config = dict(
    norm_place='pre',
    parallel_block=False,
    beta2=0.99,
)
Each number is 200 + 30 x the weight over its row's rms, rounded and kept within 0 to 999. Layers, rows and columns count from 0. The size before them is the row's rms in percent of the matrix's.

# down: layer 3 MLP down (transposed), 2560x640, rms 0.0132, rows 897-923, columns 256-383
# up: layer 3 MLP up, 2560x640, rms 0.0247, rows 898-924, columns 256-383
down897,096,212,250,172,219,223,180,216,138,230,152,212,213,169,201,187,215,177,207,212,200,244,213,196,193,224,232,173,173,189,168,253,154,175,221,163,202,196,187,171,175,206,167,214,155,210,167,180,168,181,189,181,219,220,261,175,227,169,216,181,176,285,235,159,191,158,184,215,163,152,181,184,270,196,151,192,244,200,190,253,222,217,225,211,186,179,195,183,228,185,222,208,212,255,182,138,197,194,212,201,130,187,158,202,233,210,207,221,154,244,194,118,204,196,207,198,168,191,199,206,162,194,185,191,188,176,205,195,183
up898,114,165,216,219,202,185,241,198,168,236,184,237,229,201,241,217,238,139,221,251,207,221,187,216,190,197,152,181,197,210,245,178,217,232,264,176,212,202,167,233,178,252,191,157,265,226,259,162,187,176,169,201,183,228,167,230,184,253,227,186,215,216,259,210,208,223,207,123,251,201,154,180,213,152,240,208,215,238,188,221,182,155,221,178,189,185,182,171,229,227,169,170,201,240,206,223,147,191,229,230,223,185,171,210,182,195,191,211,187,225,245,171,215,195,221,253,193,153,164,197,182,222,171,203,201,225,229,223,166
down898,151,155,238,190,225,177,166,176,160,222,184,228,210,223,186,232,229,187,197,239,250,208,184,216,184,179,183,154,166,224,269,186,224,189,248,182,237,210,178,218,163,226,214,158,226,146,193,195,161,191,239,221,192,175,161,201,168,293,192,172,194,164,227,193,238,238,167,160,224,210,162,191,192,161,236,246,194,219,203,168,161,213,203,163,189,246,235,135,201,232,186,228,215,155,179,196,202,191,191,203,204,184,184,223,184,192,188,185,232,204,208,156,176,196,201,323,163,223,211,212,153,180,198,218,273,189,189,175,234
up899,098,223,214,160,163,236,207,223,173,158,177,142,217,178,178,192,232,141,194,191,215,201,223,165,163,202,214,185,258,193,207,196,209,231,211,174,233,175,201,182,202,212,168,196,194,174,205,190,186,227,206,192,215,184,230,199,195,224,234,249,165,166,273,233,152,159,226,227,178,171,234,243,170,208,226,206,216,190,253,246,220,192,125,173,167,178,230,200,244,231,233,198,190,192,243,209,253,186,196,219,198,207,210,192,193,159,167,182,162,221,166,216,229,183,178,226,202,216,233,181,246,163,184,227,194,176,225,182,247
down899,113,210,210,246,224,143,186,191,215,241,245,249,146,210,217,186,191,246,215,187,195,203,182,233,226,205,195,197,176,211,207,199,185,159,169,211,174,297,180,210,198,189,230,205,195,222,173,224,209,175,212,180,191,216,170,204,212,207,172,161,215,238,132,137,226,236,185,209,197,226,175,133,225,193,205,235,184,229,167,157,221,204,260,224,201,217,177,189,138,201,191,204,210,225,198,165,177,195,232,185,188,183,161,196,217,224,268,204,251,200,229,177,176,241,199,183,173,185,185,210,138,220,215,190,214,211,171,196,178
up900,105,142,181,160,185,132,198,215,193,180,230,163,215,210,220,201,244,209,155,286,185,241,180,176,154,246,213,145,224,161,229,194,171,217,195,201,226,263,209,187,189,250,222,184,225,152,187,198,169,202,202,178,181,169,157,196,155,165,176,231,228,200,184,179,212,225,250,148,224,175,225,220,225,214,214,251,183,211,192,196,218,255,259,169,163,223,237,203,148,250,163,216,246,225,154,195,243,187,222,207,153,133,179,201,183,201,190,208,209,226,214,159,251,219,237,154,166,201,166,188,211,230,182,183,244,206,146,177,159
down900,092,159,162,209,254,215,210,204,204,227,168,176,207,191,188,180,156,213,201,159,204,222,230,202,229,194,175,235,169,262,215,161,180,211,247,214,223,166,228,179,189,174,180,212,176,240,201,152,216,178,203,198,201,199,268,206,212,223,216,176,174,212,218,168,209,205,246,188,192,238,233,158,238,274,184,163,184,214,158,208,184,182,130,223,195,171,158,146,226,210,225,202,205,222,208,199,177,164,214,189,204,233,181,195,219,217,236,203,229,223,261,199,171,169,202,216,241,172,192,187,162,220,210,224,205,207,199,178,256
up901,111,142,186,186,205,229,179,162,237,180,219,235,231,206,230,241,201,173,176,158,226,149,164,220,168,219,249,207,183,183,186,212,225,192,209,212,165,233,189,144,190,193,181,208,229,189,200,283,243,210,234,171,204,203,171,137,201,232,138,178,220,177,186,186,173,190,153,235,248,263,211,182,159,239,250,235,173,220,206,199,187,196,206,123,235,221,177,204,215,192,232,171,219,233,197,189,212,207,206,225,235,206,178,230,236,179,204,181,228,245,267,230,164,254,191,208,136,236,173,174,276,187,165,237,205,187,211,239,183
down901,109,177,156,191,221,163,228,201,139,200,87,192,204,228,206,168,185,203,166,207,184,239,235,208,197,205,178,195,126,194,249,152,227,195,201,250,214,212,209,200,193,193,206,231,194,209,174,111,175,240,205,207,184,204,187,224,242,174,201,214,189,227,231,188,192,212,143,210,197,179,239,203,226,186,198,204,249,169,225,179,248,209,209,267,174,229,216,199,191,235,200,200,193,244,225,198,202,221,218,179,208,132,223,176,153,221,198,184,161,158,194,182,193,193,186,254,221,153,193,238,185,231,240,221,187,213,242,203,195
up902,102,183,193,176,208,177,199,213,176,209,190,170,162,161,177,201,183,207,153,214,249,197,164,197,217,166,166,215,203,217,248,150,200,212,203,223,251,189,182,249,182,195,223,185,244,165,231,245,177,184,151,181,217,213,223,186,238,159,180,179,163,164,225,239,213,230,236,201,173,217,211,224,225,207,196,233,217,214,227,164,214,171,237,157,159,196,251,175,175,130,212,180,204,203,226,223,160,234,160,225,211,170,205,222,200,213,181,206,174,197,194,173,132,221,208,210,230,178,163,236,174,195,164,223,236,236,211,179,188
down902,111,204,192,203,205,141,160,149,178,180,189,188,220,197,211,205,157,175,177,262,211,147,181,181,199,175,213,183,210,204,238,175,244,239,301,215,195,192,220,164,175,216,210,167,230,149,204,262,164,196,225,205,167,210,183,233,188,230,222,202,167,203,203,201,191,236,201,179,200,225,153,194,211,209,215,176,176,187,213,167,159,175,231,201,155,175,253,195,244,195,187,223,183,189,163,168,242,204,191,192,244,218,185,237,214,176,215,195,245,155,223,199,144,217,146,211,218,216,236,226,174,213,172,205,202,175,218,207,204
up903,094,195,163,192,204,201,191,165,204,196,231,194,181,193,242,235,216,206,145,181,192,183,174,241,228,223,239,177,149,169,158,258,171,228,183,189,218,189,182,179,195,197,219,220,223,224,202,198,230,225,169,227,184,177,173,203,215,199,213,190,225,172,202,163,174,187,255,242,189,190,193,246,199,206,159,226,189,233,229,196,177,244,211,157,206,210,176,212,231,184,206,204,217,199,159,195,213,209,205,200,199,203,180,216,211,189,153,175,185,232,167,243,217,211,233,153,187,228,229,228,163,232,157,219,201,201,164,232,203
down903,085,206,200,179,224,177,209,201,217,210,187,183,233,283,209,260,203,153,238,219,209,224,195,148,237,192,155,159,192,218,229,166,229,217,243,242,222,209,254,213,202,215,202,181,132,214,177,219,182,184,221,188,193,188,219,222,174,132,173,224,172,237,197,270,224,212,148,110,238,203,184,175,201,193,232,200,236,195,192,172,186,172,224,190,176,167,163,174,159,211,151,205,188,273,235,228,163,182,187,195,174,191,177,190,187,254,235,208,212,208,246,147,206,193,159,206,186,201,196,169,257,192,232,168,183,165,229,195,196
up904,113,193,225,238,195,152,207,202,223,153,216,189,198,228,179,212,244,166,174,225,257,195,159,153,203,182,159,201,137,185,222,176,189,239,239,209,178,161,237,231,194,161,224,133,164,203,202,191,172,199,185,254,225,218,213,214,183,150,163,166,220,177,197,205,167,210,232,227,220,222,139,219,227,190,206,201,250,178,170,171,160,286,171,185,120,143,175,210,137,197,178,234,242,248,242,196,200,249,194,216,223,246,177,173,207,260,212,235,216,228,180,208,216,158,218,184,235,156,163,180,162,218,182,193,226,221,168,179,190
down904,117,188,188,143,214,179,206,210,222,193,211,208,157,216,208,228,217,161,245,222,198,198,144,179,196,191,207,212,205,247,195,169,237,163,229,210,199,229,226,246,230,219,133,189,211,187,168,191,180,181,189,191,166,165,173,216,207,156,231,164,183,240,203,145,221,189,169,124,200,220,238,185,172,170,249,186,205,261,195,200,133,259,232,159,237,186,173,186,143,206,156,192,176,239,234,154,219,176,227,194,229,170,218,189,186,259,191,154,198,203,241,226,162,264,212,132,179,156,222,231,193,168,246,213,229,216,188,226,180
up905,091,178,195,239,251,187,211,219,203,221,185,187,215,196,166,238,212,222,166,229,193,175,187,215,196,151,225,185,209,203,230,168,170,173,194,218,230,191,201,225,212,212,183,178,203,151,224,182,198,236,229,165,236,181,242,204,151,234,207,208,200,197,242,160,196,230,193,173,225,226,215,204,242,223,172,220,226,200,242,213,183,234,149,196,180,227,169,199,183,150,198,244,158,231,155,175,213,165,162,175,248,266,192,173,195,236,213,257,241,230,243,218,220,201,143,202,190,243,232,171,197,212,184,227,238,179,161,170,262
down905,090,232,181,155,166,233,190,199,215,214,219,237,199,179,217,184,187,158,204,195,203,210,196,188,217,246,172,225,219,204,174,248,250,217,205,223,196,198,226,163,192,172,209,196,225,226,189,254,189,174,194,226,207,206,165,209,242,151,208,168,190,191,157,261,203,151,216,247,189,195,193,189,168,186,240,188,166,195,190,201,203,176,230,176,224,174,213,212,235,257,205,198,207,257,233,257,181,216,263,215,162,138,209,229,197,189,206,156,123,195,162,194,161,203,225,191,223,185,183,236,214,199,206,203,186,195,233,213,138
up906,116,208,189,158,206,171,165,225,207,232,182,213,223,192,243,261,264,209,209,249,257,173,219,235,195,182,224,187,215,226,209,140,185,231,210,178,280,215,205,214,223,242,191,226,237,214,165,220,193,198,188,212,204,189,176,222,181,125,183,192,208,149,250,123,199,250,230,204,180,189,205,140,198,204,248,220,199,201,192,169,231,187,200,193,146,108,239,161,186,235,175,179,256,235,225,190,201,247,185,201,175,195,198,220,202,281,246,225,186,222,229,190,243,195,160,190,133,208,181,240,222,180,190,219,245,183,174,167,170
down906,123,224,189,204,175,185,233,154,190,185,260,198,214,176,154,130,145,91,220,217,218,210,240,188,236,191,245,190,227,184,198,226,193,183,188,160,239,208,234,172,241,172,195,198,211,194,224,149,275,162,155,171,216,193,240,221,195,177,217,140,181,203,204,191,191,220,208,213,212,185,226,207,235,272,190,194,221,242,205,175,191,209,252,232,177,215,194,185,232,174,180,206,202,227,149,274,166,224,260,181,197,210,241,189,210,212,224,257,195,170,141,205,128,246,168,161,182,153,226,149,159,218,207,188,163,226,163,199,203
up907,092,152,184,254,216,246,215,158,176,210,215,186,188,207,245,245,219,262,199,203,164,214,220,194,141,168,214,235,227,192,171,189,213,216,213,177,184,214,163,155,165,152,208,237,214,183,149,240,235,203,249,194,183,197,199,202,147,211,238,226,190,230,243,160,162,170,178,217,156,211,229,176,228,250,152,205,164,267,250,233,208,203,211,170,171,220,174,197,206,175,209,188,208,218,162,246,227,179,196,230,209,165,242,213,210,207,252,171,253,201,190,163,177,213,220,169,189,229,212,185,205,178,161,249,199,188,214,185,215
down907,091,211,182,156,194,185,215,221,182,195,211,225,202,188,158,167,184,146,190,186,191,210,152,187,231,231,179,172,182,234,171,186,188,221,185,229,168,190,233,256,209,260,224,172,161,191,251,182,184,214,208,202,227,220,210,203,247,216,173,172,203,167,185,213,237,224,214,202,243,212,202,212,211,157,233,214,214,159,155,153,190,193,190,205,211,199,212,214,203,241,199,209,189,201,209,113,157,216,216,190,196,226,183,199,243,187,187,188,121,185,205,271,234,170,163,225,230,202,204,205,217,215,218,168,207,225,212,216,193
up908,089,183,206,203,229,222,167,216,267,172,213,196,158,187,230,207,230,204,176,184,199,190,185,173,237,163,256,175,141,162,241,231,238,187,190,185,222,245,264,179,187,161,152,237,159,185,189,214,191,233,195,225,219,270,228,136,228,159,181,224,213,223,213,199,208,172,211,188,186,214,205,173,199,169,169,188,239,180,185,184,260,210,148,225,217,224,174,188,214,261,187,209,203,225,158,186,197,235,217,218,245,178,188,226,226,189,192,195,163,224,189,255,210,239,214,175,190,153,210,259,252,238,214,234,223,188,159,233,207
down908,083,213,205,187,194,199,191,209,157,204,208,184,274,243,175,228,192,184,204,171,224,238,232,231,113,245,180,217,222,225,148,199,166,196,211,171,194,160,151,240,226,216,204,206,275,194,237,108,186,172,200,199,184,186,183,223,181,159,188,166,200,200,250,208,190,199,205,212,220,198,186,214,209,281,203,233,153,212,147,199,183,209,265,152,177,185,171,230,186,187,221,177,178,243,206,235,198,184,209,189,166,198,226,212,205,249,192,216,254,175,243,129,161,151,167,237,235,213,193,139,129,151,192,157,191,192,230,238,201
up909,119,193,188,235,219,131,182,232,161,214,232,167,117,231,173,228,180,177,170,210,232,163,189,198,180,209,245,220,187,225,175,148,211,160,176,177,160,242,203,174,136,199,213,240,160,174,199,221,196,228,238,241,172,211,248,203,232,210,194,231,199,217,124,178,220,180,173,201,211,212,206,171,149,170,227,194,194,233,177,196,185,255,203,190,209,166,190,171,205,227,170,210,180,231,252,192,198,225,178,185,204,254,227,205,249,224,211,177,153,215,166,214,150,264,198,216,180,194,169,175,248,248,249,188,215,177,224,166,282
down909,146,159,190,211,188,198,209,178,223,156,241,237,245,207,175,153,220,185,240,231,183,269,265,169,216,185,194,185,161,174,224,252,155,283,191,221,276,190,217,179,168,229,172,210,227,216,185,241,192,258,193,166,186,217,145,275,128,189,179,231,180,208,215,198,222,204,183,195,161,221,197,272,174,192,200,246,233,136,237,167,206,167,235,250,183,244,208,168,201,226,173,195,225,192,169,199,228,223,198,200,187,142,171,205,175,191,257,170,272,134,156,180,218,165,195,189,216,208,209,203,198,179,177,184,220,204,175,223,173
up910,107,203,240,223,188,192,181,188,170,204,236,193,226,163,226,250,198,160,222,224,181,160,170,227,152,191,208,160,186,166,260,226,208,172,259,204,247,245,170,187,185,182,141,174,248,194,149,239,212,173,203,218,242,233,168,223,180,186,214,145,233,174,223,188,207,226,185,159,264,236,178,193,161,195,153,202,221,257,159,161,157,228,229,180,192,171,226,196,172,225,170,167,184,207,231,169,197,194,187,210,237,210,180,166,129,240,193,236,175,191,179,207,163,187,207,260,182,188,152,180,148,161,224,256,233,232,184,154,192
down910,116,170,259,221,235,225,172,197,181,214,175,227,150,226,183,217,191,217,173,243,212,210,170,237,154,136,189,202,124,215,237,178,216,204,234,241,196,139,175,214,154,176,186,213,239,133,224,191,191,236,216,158,139,180,168,212,213,233,165,131,194,187,184,210,207,262,244,252,179,207,205,200,220,170,220,189,207,158,196,127,171,226,220,145,242,183,246,109,211,209,157,258,209,207,160,181,190,140,185,244,223,233,244,221,192,172,183,221,201,233,195,209,198,168,171,250,197,216,235,198,241,186,224,163,204,181,255,213,213
up911,088,246,239,217,199,223,228,191,179,208,140,183,207,191,223,181,225,244,136,237,235,181,204,215,210,244,204,174,225,164,191,197,162,191,242,204,210,229,162,154,230,205,191,194,190,201,197,137,226,207,228,195,154,255,225,233,155,192,141,183,166,188,232,167,227,251,177,248,237,245,192,179,236,199,225,227,192,208,183,192,216,214,249,174,206,154,178,176,153,204,168,224,244,203,178,205,211,248,244,189,262,241,242,198,235,206,218,264,194,244,200,234,189,184,155,217,209,172,218,249,203,237,166,149,216,171,219,191,184
down911,061,148,200,134,200,177,210,191,227,153,253,233,159,201,190,191,215,155,258,236,193,232,192,223,210,204,275,207,201,246,195,214,222,185,228,191,202,184,267,191,201,203,214,199,193,196,203,215,184,181,214,238,211,180,146,173,192,176,251,219,208,228,190,180,212,150,222,202,235,186,190,204,208,170,178,130,188,202,181,204,158,181,136,244,187,200,158,210,223,190,236,172,198,278,260,181,201,142,231,184,165,164,196,226,166,249,197,243,209,196,223,206,262,200,238,215,193,236,181,175,212,184,178,233,207,220,190,212,179
up912,099,178,152,204,212,222,231,170,207,222,167,185,186,156,167,234,183,180,255,209,241,222,177,229,216,133,184,137,220,169,185,188,246,214,176,166,245,204,189,189,192,185,182,184,171,201,176,181,151,209,185,220,208,166,175,220,173,167,221,176,204,177,158,179,256,209,234,220,238,144,216,244,145,150,244,168,212,194,149,229,226,170,135,259,164,138,188,199,166,197,156,176,227,190,199,144,192,203,233,198,168,177,190,231,167,230,165,217,147,191,204,165,169,224,224,180,196,205,181,177,190,193,194,196,252,257,138,208,217
down912,082,203,277,183,212,209,194,221,159,241,259,242,223,187,211,150,204,188,213,200,197,241,196,132,272,248,180,232,181,196,198,198,167,192,195,192,167,204,276,215,209,250,198,178,200,194,240,183,172,201,198,189,202,178,196,232,216,111,231,188,165,237,227,189,223,189,203,190,198,243,194,159,230,223,192,248,218,197,209,178,149,239,252,141,213,210,210,179,207,165,206,216,211,281,211,264,199,182,198,158,246,159,239,193,204,232,223,216,268,192,195,190,205,201,172,156,223,222,187,216,194,220,242,189,235,145,234,204,184
up913,094,209,160,186,178,166,221,194,176,169,230,175,209,180,244,156,236,209,229,195,243,202,219,249,224,241,161,170,161,222,193,173,271,240,220,240,193,229,264,158,190,166,165,183,210,164,207,243,194,252,180,213,210,190,154,155,169,183,165,259,181,160,167,215,197,185,242,183,164,232,215,149,174,146,227,174,236,170,220,166,168,212,219,209,224,247,185,178,252,227,186,235,222,221,211,144,160,254,160,203,233,183,166,164,250,191,174,191,177,213,180,196,171,143,193,190,133,178,235,237,182,184,220,181,215,175,210,168,195
down913,102,156,216,199,224,210,200,202,226,248,158,220,172,202,181,227,195,172,207,206,197,218,205,162,147,188,215,238,246,176,179,220,142,164,175,179,213,227,157,221,207,223,204,166,191,187,156,122,183,195,203,205,203,200,295,250,204,164,229,163,217,203,260,184,173,218,165,204,284,203,191,265,240,217,174,211,177,218,172,229,208,209,222,191,183,147,237,226,151,185,203,186,210,266,233,282,222,134,227,191,176,240,216,186,132,215,230,234,203,180,194,199,237,264,206,211,268,188,179,174,211,226,207,199,157,190,205,214,165
up914,088,167,258,187,151,244,207,166,192,224,168,209,163,243,200,218,214,251,158,169,194,222,180,199,206,155,197,152,182,206,177,174,162,186,179,202,201,225,184,228,175,201,207,188,202,238,133,200,215,227,192,178,180,216,192,213,146,203,179,171,212,223,216,208,198,196,230,205,170,185,130,218,228,249,183,247,170,220,185,232,232,144,178,194,199,203,207,196,176,251,226,226,176,232,232,223,206,197,212,186,151,228,234,222,184,188,199,202,178,241,184,259,193,223,202,216,218,207,159,209,207,168,225,173,201,233,205,222,210
down914,082,216,137,223,272,163,203,259,208,164,250,183,245,174,206,217,188,175,252,188,216,205,214,174,200,272,184,234,210,195,168,202,220,199,221,187,201,156,210,186,228,194,179,186,198,195,311,159,199,176,199,206,195,197,195,189,219,167,250,194,184,154,191,229,191,201,174,131,206,228,236,147,175,219,197,161,217,209,243,188,229,231,250,229,211,175,140,216,220,154,168,188,197,256,160,166,193,205,207,207,207,170,216,226,205,211,185,203,218,160,233,106,209,182,213,221,196,212,208,221,156,219,216,220,200,197,201,199,179
up915,101,189,170,195,242,239,174,202,194,205,157,195,215,166,183,183,179,241,174,227,239,136,123,224,198,237,175,224,184,202,132,178,162,199,223,159,212,177,218,222,217,156,182,198,199,194,178,211,169,222,245,225,230,235,218,242,194,207,197,245,173,147,226,212,218,178,139,201,214,213,132,177,190,241,214,236,194,272,193,155,220,235,235,229,151,167,239,183,242,254,202,211,239,226,209,217,201,215,179,187,226,251,189,196,205,237,242,175,228,190,145,196,217,237,157,237,171,226,211,216,188,228,156,142,177,229,225,223,199
down915,087,198,212,209,150,144,213,154,209,212,211,186,177,208,178,190,216,139,201,185,197,241,262,139,151,143,280,163,202,208,216,231,219,214,170,205,185,202,180,238,189,238,174,145,131,177,216,205,189,201,195,195,172,225,254,143,254,179,240,181,201,193,195,174,157,242,264,245,213,218,181,235,182,183,200,167,180,190,194,261,212,244,201,175,203,196,202,241,147,186,187,189,210,230,257,197,133,222,232,194,157,202,217,211,222,256,200,229,158,253,224,200,188,185,224,172,227,205,196,155,234,227,166,256,219,222,186,210,175
up916,092,178,187,191,223,211,198,232,198,250,229,251,210,196,209,178,237,241,197,233,167,198,191,156,175,182,214,222,178,202,177,256,221,241,183,208,227,158,208,223,202,189,212,205,135,162,225,184,216,257,262,217,248,174,204,194,217,192,233,126,174,164,240,257,154,205,209,231,195,229,232,272,210,227,202,154,242,224,237,175,243,231,192,220,154,175,166,214,169,191,205,184,221,189,257,184,194,196,213,249,205,183,184,233,181,187,218,222,212,171,237,247,205,232,169,185,211,156,190,247,170,169,241,210,214,198,185,206,204
down916,096,201,237,236,173,211,204,209,202,150,190,150,211,211,201,204,187,186,203,155,202,191,219,219,218,200,199,178,198,231,214,164,170,160,201,203,198,255,176,152,185,210,157,189,278,189,189,233,198,120,157,196,147,218,197,164,156,172,206,257,206,234,196,135,209,214,197,160,225,178,204,108,175,181,203,182,155,204,175,195,165,163,236,222,237,174,200,179,198,209,191,195,190,264,166,184,229,184,214,147,199,178,203,192,194,242,184,185,231,254,180,171,185,156,218,199,172,215,194,178,257,215,160,202,200,191,218,181,204
up917,098,226,224,240,240,207,182,181,185,147,220,222,214,172,236,199,237,255,193,222,197,164,180,171,204,168,173,181,227,205,222,244,167,190,185,228,192,254,210,158,208,182,176,168,230,203,196,207,237,231,171,233,239,158,170,162,231,180,236,166,206,224,212,181,204,205,204,161,259,175,141,140,205,212,224,221,179,213,173,152,212,203,171,204,152,166,221,144,205,151,176,154,239,208,248,204,229,168,182,163,161,168,179,177,173,227,176,230,168,264,208,187,184,256,201,220,179,211,181,172,154,217,146,240,211,206,193,151,169
down917,092,230,117,169,211,200,235,222,233,238,190,197,202,191,202,200,179,129,207,143,185,185,243,250,210,224,227,141,176,211,177,198,222,153,222,187,181,162,223,201,197,214,221,244,198,226,185,135,211,177,156,159,184,211,268,196,220,176,173,253,217,222,194,208,199,208,174,235,134,277,196,220,166,220,218,164,209,129,185,201,199,188,204,260,237,197,149,197,212,200,226,185,155,210,217,203,176,296,219,177,182,201,240,212,220,176,223,221,206,185,171,223,217,180,192,193,185,155,197,193,204,188,276,173,154,221,212,202,208
up918,105,181,260,174,206,186,218,178,155,190,167,221,226,191,188,199,216,178,194,222,216,190,184,175,211,173,152,177,215,227,189,184,194,207,212,178,173,204,222,182,139,273,185,155,156,164,224,227,240,181,240,219,169,247,211,219,203,190,224,211,183,173,214,194,254,202,171,161,205,212,203,199,189,179,216,236,248,177,144,205,192,174,142,234,180,183,191,179,212,233,217,170,154,202,202,151,202,215,259,172,165,215,127,205,227,191,188,231,187,199,229,238,240,245,197,229,145,170,221,190,248,233,185,182,196,231,180,210,249
down918,112,179,151,221,217,206,196,202,216,173,232,184,136,180,195,221,205,224,205,202,205,225,206,253,186,198,245,223,182,139,210,204,179,204,177,204,231,162,182,243,277,124,196,187,285,206,170,165,195,206,171,196,202,179,199,154,233,186,182,198,198,188,205,190,162,251,233,191,188,208,208,198,205,215,147,205,182,222,264,187,202,185,245,193,224,196,180,209,187,235,221,197,232,220,182,248,177,154,132,213,211,199,271,188,119,247,220,192,229,199,192,179,161,165,227,169,257,203,207,249,164,206,202,215,183,205,189,195,163
up919,106,143,211,201,256,192,210,187,180,159,223,204,190,239,214,241,209,228,182,196,251,192,212,206,177,229,151,227,180,231,249,135,213,226,207,232,236,178,230,176,166,192,214,130,229,204,176,203,207,164,191,200,217,197,176,212,158,137,217,205,192,172,204,152,266,202,200,207,206,194,255,170,204,212,195,268,238,199,206,129,180,256,166,154,121,212,202,166,193,240,199,224,220,199,216,221,195,197,177,185,179,221,207,252,162,220,235,170,175,180,191,191,211,195,235,212,176,190,201,274,180,168,237,198,218,226,190,189,129
down919,115,219,129,248,196,226,201,245,211,152,201,211,230,200,184,218,188,207,185,238,184,184,169,207,201,186,204,221,182,214,227,212,206,197,224,186,148,135,187,175,175,148,168,190,203,196,189,177,223,219,204,186,207,202,194,182,152,194,138,220,209,190,221,198,207,222,255,213,163,190,165,219,228,213,171,188,149,218,203,161,236,226,144,215,234,181,210,176,194,198,209,230,202,263,220,168,176,142,215,222,179,233,193,265,241,196,130,219,126,224,251,194,239,176,205,212,174,170,244,208,204,188,200,198,205,183,225,238,212
up920,096,219,178,211,181,163,172,156,216,205,154,200,215,234,196,213,154,208,147,218,185,172,184,166,140,164,187,176,213,224,183,216,213,225,231,221,223,224,212,196,185,244,188,175,119,221,214,202,218,189,208,166,211,236,193,181,150,193,237,188,197,230,226,158,165,218,156,155,185,190,154,227,245,227,199,275,211,147,252,168,181,187,220,212,162,150,202,175,220,214,151,186,210,172,163,256,182,164,221,185,246,196,223,180,210,212,274,190,205,161,199,254,233,214,191,216,176,225,206,179,212,200,193,161,260,160,214,154,193
down920,095,192,226,224,211,225,204,267,207,200,241,183,176,199,206,198,216,215,210,223,209,226,219,209,248,212,202,224,232,187,200,203,193,211,187,176,199,199,181,182,186,147,218,198,306,194,207,173,213,203,175,184,184,200,204,223,248,161,210,224,211,183,156,285,206,176,271,228,169,199,212,146,177,195,160,101,207,235,177,220,215,194,169,203,209,202,141,218,188,185,239,190,189,270,219,133,216,205,180,185,185,187,195,225,248,217,142,202,194,226,186,121,171,169,230,211,197,193,194,191,124,204,233,239,182,229,196,222,158
up921,091,144,236,161,266,228,167,205,167,196,220,212,206,248,208,172,253,226,232,222,243,162,182,206,196,233,179,157,245,260,228,173,139,199,230,155,215,169,213,231,175,196,250,213,167,156,157,232,187,174,247,194,211,216,154,189,145,175,210,210,159,176,203,207,172,202,214,223,180,230,184,159,169,176,256,241,197,250,195,161,212,172,227,135,157,165,235,205,228,245,239,204,221,205,188,184,224,213,177,209,227,243,176,205,254,176,222,196,239,145,154,198,150,245,205,274,157,158,208,208,148,154,223,234,178,169,154,199,225
down921,078,211,215,168,170,261,210,247,200,213,192,199,229,169,194,175,240,222,179,192,189,258,194,224,190,213,178,209,225,174,216,213,186,184,163,216,154,194,202,181,210,245,179,187,182,186,252,227,183,202,207,222,214,232,227,201,238,225,243,221,194,133,201,231,192,249,220,197,208,175,190,177,193,197,245,221,120,230,220,213,177,175,170,209,232,213,197,262,198,188,210,210,237,130,205,186,208,198,214,210,200,149,126,195,171,183,170,194,147,227,171,279,230,242,242,181,231,218,218,158,249,220,177,172,196,247,198,198,151
up922,094,169,182,206,214,206,172,222,207,240,183,188,257,219,229,169,165,216,155,165,226,223,210,213,239,247,212,165,187,163,184,227,184,187,192,153,143,215,237,201,272,164,243,161,244,217,144,249,209,203,234,197,247,176,200,155,225,165,166,263,225,204,186,235,174,142,253,191,186,196,189,206,206,236,213,189,209,168,192,192,223,157,162,221,159,236,180,201,232,212,238,155,173,236,223,209,200,214,221,155,197,177,184,236,248,176,164,179,218,195,260,226,192,181,190,222,150,203,248,234,190,219,162,237,170,178,165,190,168
down922,081,215,189,174,216,191,229,198,219,129,212,220,144,168,182,221,241,188,250,215,194,179,240,179,189,176,198,209,216,269,214,160,197,211,179,220,224,206,165,198,182,220,156,194,141,180,232,159,182,186,184,206,201,206,179,218,222,193,218,155,195,182,214,217,224,242,160,149,164,195,200,170,206,193,177,215,195,216,208,173,210,193,206,191,260,160,229,206,210,188,174,204,197,269,188,199,240,150,179,237,209,177,198,184,149,239,220,202,202,204,160,120,235,214,241,185,268,198,175,183,208,159,233,215,213,200,230,195,180
up923,103,174,174,224,220,173,173,261,137,172,219,159,209,184,221,203,262,240,221,226,226,147,149,191,202,218,172,164,193,215,269,218,205,254,192,167,247,188,254,200,196,230,224,162,218,188,176,218,190,208,246,275,193,174,191,175,158,145,150,192,205,182,214,200,200,269,177,211,237,199,207,199,146,148,223,245,212,192,196,188,165,207,244,188,133,169,182,193,179,202,189,182,188,266,233,172,166,237,159,154,173,202,163,236,206,250,215,229,236,215,212,203,188,144,175,210,194,173,149,176,177,146,153,185,224,207,188,205,186
down923,106,189,236,176,173,202,173,151,156,278,199,196,203,220,227,217,169,229,188,217,218,239,219,149,214,198,185,182,168,176,225,199,206,216,209,192,242,202,173,220,219,166,179,229,200,162,199,184,186,226,214,211,171,240,145,202,235,225,199,87,181,215,253,212,206,208,182,178,181,219,234,204,202,236,221,242,215,211,161,206,173,228,182,153,266,242,187,190,224,185,167,199,212,200,154,226,197,211,236,194,167,222,165,175,177,208,204,192,179,222,219,195,171,218,225,198,180,195,249,227,129,236,202,262,207,179,165,174,250
up924,084,174,189,225,232,195,221,195,206,165,227,249,188,217,237,198,184,214,197,193,209,220,182,197,189,170,221,189,180,230,165,201,204,165,220,175,156,190,197,181,235,195,144,222,164,237,209,235,235,240,180,223,225,200,217,170,227,178,223,257,299,156,223,191,166,169,202,168,158,241,198,240,144,178,218,211,195,215,225,214,199,159,208,229,228,204,191,180,172,224,278,200,217,195,244,173,184,173,242,198,227,256,168,203,185,215,182,176,183,207,183,199,272,216,207,178,206,150,148,230,246,225,217,227,174,203,230,200,229